Part of a small language model's weights.
Size: 16 layers, width 96, 3 heads of 32, MLP 192 SwiGLU, vocabulary 1024, 1.72M parameters.
Training: a variant of Muon for these matrices, 100M tokens, 3224 steps.
Each number is 128 + 24 x the weight over its row's rms, rounded and kept within 0 to 255. Layers, rows and columns count from 0. Numbers have three digits each. The size before them is the row's rms in percent of the matrix's.

# down: layer 9 MLP down (transposed), 192x96, rms 0.167, rows 174-191, columns 0-95
# gate: layer 9 MLP gate, 192x96, rms 0.137, rows 175-191, columns 0-95
# up: layer 9 MLP up, 192x96, rms 0.147, rows 175-191, columns 0-95
down174 099:104109134106101101111134179094128139118170083129171110116154140120127123139145138143155135134164124132096119119095111156114124109140096158093143086116139104140087110123085146106143124144130135130125121122167121135132154146133165117158165119091156096113106150108134117190183079136098110153
gate175 102:073135094134115176092153102124156151130101135108129124133101131127095153177116100113159108137152169098125172126147166127119146099169132104118110112128109097121152163149129122127125119159129097154140122144111173124109121156109102134126114107095142157120163126094099101143153063163139140146
up175 093:109145144113081134100120110149093133094121170127163103148095123125125148111166128148157097096126115123116088138180127188100174146153150156093173165104087143141130144147128124128151144136094126082110166109162122143145133096134165104142133133125166121114139132114147116135106139129166141118
down175 094:121113110125083114154160103138124134109124172148148133194108101115103135093105137151153094128100160098141142149153168126128156137138120128129195146136094135090125122111130167095112096128130114136133160152137169143123091150103113151131160147093140149088171089137141136139119123164150134124
gate176 097:142100087130090135153116142156117132132095126138115150192125132181089110138131090134118129144139138137112153156170094162137129141103113116151110100099148113149120151117116082129136076140138135170127111113155102123190151185105126149099160127134126134133122105138143176116134092143127148140
up176 094:073143123116115095119137160113155110105128132096145104136161106111100151158098142117119134137103102151106118135129147139134140141158083135091079139141120102160148130095136175138158149171147177139158125125138111178127137121112098119125074148173155102126143084157122175131102131115129131140
down176 097:126130102120139139096153082075165130148134088128076119140124143134148150145149154135143100116141188138114118125131161126128115091131113104145115153096172129134121142123126104167155148151108131110121154128126167124138176086155146141128152096109125150112139088102135152069167165104134102138
gate177 100:112117110160084097140135122122159171110096102160139141097130143136135129100114138100111096115144120124107138132102145151073170133151182093129124132128132048082153147129133147142143114136123146137125150091101104133107142157112095139111120114199132138147137112121172163136143128107119129117
up177 098:112145105100111117136137127137135128175116154109129132126093149120105141134145145103139098147162113138108141172107111144121135127155108159117145113144115161058149108119079138163100158118115141112147109153153061114074143133141132115109153096143159083107140125152142093120082145167152102120
down177 099:113151165123114131134148147138095137123126123118152121113129119177111099075123097096136160150148096146149164159101137081110132123155119118158126110091108088114145168155145130091169102122119125131095142134163073114085125128137109097121122140118125141140137137126175116121186144154179146135
gate178 098:137116155162088140142127156120127120140142144117119091138160110130088145122124138100112122162149161163119100112161139152100133104199124118100100076114152144142130136134189101112122071172115147099107113141125140162112094092129126133103140109144118121112118137147092116146124118072145156131
up178 110:121119125181117106076182151090127162129125130136116123130148101111134153148149096132125128103138076119145136082131141161130157096110098121102152133143135134082096115126159135113093133114133169140110108092111085140130189147117094180118101109089139136109106158130145104120122143108124146136
down178 096:137113172124144099108118143099176128129128116158149151141102099129138114156111150101129113155070102130129095135130135126189125138156132177143185107122102122096159138132114162134121146118141139138134098128099136124094116122139119118150114152093127125135147150060083124125107113096086164162
gate179 099:134156163135063115127115124142118093104156118094131130107139140157154090165097132137129115120126169124111124164125156152110148092104170157117131122121108123083161109116113122144121158102185137164118147189155142127148136126118151139088085126140146110102136113157113081154124106128105097123
up179 096:127181163115108140157125140125109130134124105088117160136141167149132116110143162095066145139104159163113133105112123117107118120127149160128168168126141111099120116127129129159124132101170127136082143141140094106157170084140182119128089091126090139146139114155153114108129152124080125107
down179 090:149157101139155138121127102121128143081100113139101167125144145107151135126139126113080130114165153132120097129136123117130136144141103159138118114149178121103131129149143168114084142139119159128107106124146139087100082117115120150123183077165082100161118141171127148153132069134162149137
gate180 100:101150120124079113181116139096100166093120146127079127144131138128132123110106136092122105091108162099104164103167104113123129153122154113183120138112079101111194154130145124137165104124147123149124085120114130152149106124120118132126110134119179163118128144138107131115160096119109163129
up180 089:146103111150134112114125137164124179128103138165162108098120119109116140135130112140139169144119157176136143145107138119161097137093115137132131127125123135082142155101128190139122135192133095107067136145120131098128127151147066114166127131110105130164161140160093097159135138117138108125
down180 097:101163122099108159170105141120170144124121107129114107150123124166156151134153148109142187187142117160111108183102109130124191121118130117127133153172113135120070128127150145143163128111120136131103113132152136137091122111124132140167102137114145121129120144140164117114161103168127077118
gate181 101:136147087136126149125105102156102158162129127128150154111134124112102149131129091082103127143138147152098115158138151106148130071130148139113129145113144104132129117108107170155104145115119103157098124140140153116216145113087123178122132149125169127154195130136119157136120152108150134107
up181 092:068158141122184148110100067092117155098156147130132159141094133128129153142108135134160127122143081124124096141132156181121123130173136124156125099152131119137092155120123123126140135155140116130108114153123121134160123111132147138208156124151114104109132118125139079141136155113104168134
down181 097:131087139149130145174161180095142093096145151122130126155117108124113124124092113137149127161127127139168115104116098097150134123109104124143132159160114129083161123123106119157174114155128119121107100146151140093092159121155142122097117131116154154111096095129084115051128160119104139119
gate182 101:127162151134115124126149161140109142136079140154104093090112143105099139116137137104181155106115133120132120133117136137107132158123118136114152103111186155121156159106151168129189128098116156147117110125171116127127143118139155098124081104158099126124110145168138081123070146113118087144
up182 101:096122115154109089123118149167106108135132102143130116128151131153097138160174128138158127118137123099158117104098108099109159143110154142116080115097156141119102138126172126150135072129118100141113097146076108122097111086106130184072112137120129149164130157090146122132096126099124127113
down182 098:156128177163145110115113146116127130126136163096128136090115111101093065130114114070184127124152090103141154135143149160105146160103151127123105131111114126136127149114124136144138092135133124084171141107157089151145130126106100156141135160116119126125125131098118108105123174118080139076
gate183 104:154142136099149174133107143127144111173110169136102139116129139172152142111130142103196115111088074099111101132141115134128142157094120095149130078104144151101152110138153107108139134136160136082158104127136134129152124122113168127095120101131135104073087110105132159126132104141105131119
up183 107:176106135149090108112118131115103151147126132110169119135145142122103124127164127133168090173123075145121119118113107147118138108134133112093162114182098096107148088157076132103140110100118139123137105109169131128155114172119169161127166143126106117132129171115097147142098157111095141119
down183 110:130141143120111195091083122115116118102091130119172128118093121112142159084143107119134169131155089147119162124102161094100075148168112125137128164129128173138134123133150121129076123137114138134163096115100140149113127163124126155137110138100122084111150133113100146130119135150078144150
gate184 107:121119130117109144112104120119148143141100121143100154148134110205131134099148147113155141151135070110116127163149088117136131135176104155129151099124134136153100134122132143126096148119105191166130072116144137145175094084124132145126117116162108142128103115106129133176090128156152148141
up184 112:142103112093101162109126116124130141144170116121153101151147136112105129118093154131141165152114158139127129151146102085093156127140108093112121126117120203120094125127136097146133141121190131151098166109114109173111138145128152088169135126164104080092116119121115103101111167132124142128
down184 113:122109133112159117149115098167100103096100104135157100133135125162117147121141151104119114152178114126130135139084107119142139134067096164162109113173125137137170096146120122076121139129177119117121124114102098127128150118137102145117085102157130073075127100102108130149148120116109117155
gate185 097:102125121129158165163133106131158118114122103091120100114119171109126180104113119154129127127114109160163127120110125145140115135165096138087111129136104153116078129114111107097099086108149089145155127085130110109101122125130110152145153108148102135148106114119119087105106148129135072054
up185 092:145103089122094132101149123112134126129099136107133115157109089146107095085150134123116107140180125164121118176172136118143144087145113152151166143126162127166129162182104140133085168127115156140122112117131133107108138147136074126137128149104173098110129165138123132128118175100143161136
down185 098:109115120111140168131148120157151109136190149146140148103137152150104140132153113106106115163157158146093118136115096102086154064135124155136167148135123145150132092140122168096156140126146131145114154154156108161177122096128107120137133142176142127107083132147102156140139100157132137167
gate186 099:110117136103149195153107144144144109130121127102086114105172138148114104114084162162136104126113111129093131149140104147096111155182123120145096118142118149132139130108152139117108093117101112118090127164133146148147124129124094142159186100166131124118155135140086137151169103122165125170
up186 103:124108125097131125185129126140104134106126127142110116160153103115130152074139127123126136178151145100127153125098123098097114141112157098112074118136132159119074101103161126118126141126103163132158135140175160152137104103160127144152114103095164109145115103125128134056121170109144132143
down186 098:085116130126147178134105158161146113118144116100137114121179100166125126095157121137135140148117110126085078110132085143079140147127135139135123130125169124151093138173169122145117154108138085136145107097124126113157114125106112144151181120185137109116127112182123129136144129174126122116
gate187 107:171121117138091119073125152141114170139154091146162123138116150144141105161147140155139092095134173123109115145154139112117128112166117118112119103109165119153092119133120138137151138163125140134159142127090151116170164125122145205093159103196132138138131150134130129126129107124107154142
up187 104:113107095114118121168140157129110154121125105126140118121149166125181153170131091109121087118124155082131100160088138104131175128153150094104152135119156121150121119074094149137122130168129141129127177178114116138119107114143139143154151173152131117125145133127116104154086165127112147090
down187 097:110128133137113168133149126117116105109115093122133146132124112145168116127145137096096115104158149126124124126144100134167159096126138150105145164111149150115109136073108147149131133106142141108068146161107100109116103128174146149118163162138144130123140147198091087157107141160084175118
gate188 099:121122118120125165169151108134160124120167120091169111109124104128144081110115125148144172122136067134095127117128095160115115123145126151140111125120124102142193140142095163135143123156106121124116217116107104130118164086167149085133142103136139150134101156118108137130131117114136127133
up188 099:160095122119135114110109134126119110149130116150102151126125122095122080102106117143109145183139121131130132157135128101118146098133126131116117170160101090122164128109199130128110151138126142134116119181161100099104170162119098143159152080139136161092131163108177131111156123140117170140
down188 098:183129136161103113099145168131107123104118142145126132115132158112095163114120110157155131143120136121162113145199133123155131149174133116135150119152092133130122124125205119117118158129124122157127149074157119103119109123106122139079125132152142139122150137153163151122143131070177133150
gate189 097:090100087146130124167118086140139176130132133163126073129106093134127102146103142129127112100150088140098117112134130160126143153149136126130141131120133135106112168129129181180078145121115138119115154137121133153125168159082117142118069122134161135108104130103152081138144109101162140115
up189 101:155108110151123152128132085169145120125114149128118153120078127128132159127126161120120131112171090127116120117142125130153140112132151118123151057128133162103104077131091205153143147120144152108128134124120125141138130139074131151133124137121178097091139115120170131140182104127159151109
down189 097:145145122129135134120131102125082144125148157118105113113117110118098146112108129158112088178117157165163114132099108128065147135081162133102130126167156170153136136145123093139169094107103140099103099085098164180167115107124103163121147121141108151144140150129151114114121128156126136133
gate190 094:121155136134123126103095135136168112132117165140140136127119107119139166091137140136155089169120174150160108110117115113096137145127114184131131127101115068128091118139130138144155058122154103108105136118088123162143110181142103090098141131150106144155135093093137135132102105159129142109
up190 096:109090112134132096139176158162135165177098130121101116119142165123125155120095146125117127106134080117151147108087137130134142140107138096081100116117092118121164136133101132126106108134153104138124147155164130114055093134137180119102122106158126113137137089155149110147132158102144150153
down190 088:138133077128127136192126101157137134116151121127126108149109143139090139135131135087117136103146125094119153106133121130085105172167095082133126128079145114143094111120129094164101134121131161135126157153126109119118141057150139131133102138108108139092146126131134099105115173152182115159
gate191 104:102154171112121118151110139149146170082149118113114157102153127155153126133146133087096145127145130121181173106137144085116138128150127101160127122146142128169133107092121161129109104095150186155099116164136115139124130121116136124109112098165166136112138178109152129088136142075126141120
up191 097:142128131132139145141149106155122120145142107151071121096136111140183143143117134118100137106148175131112129120145185135152141107140118126140108125135145167165123150091143143103152131128108126113154075129134105108100157164139123178130122146139110145181113085088131153121132156149139162060
down191 110:096146142153132142118145134156135115172126117112130123140146141142130152108063116101150139149118185099162103132122139149095150099165143113155115110097105144144104093048108129114107130136133151117148112142127137083113157060144108159115123133120131086105135138126151146145121095123138134170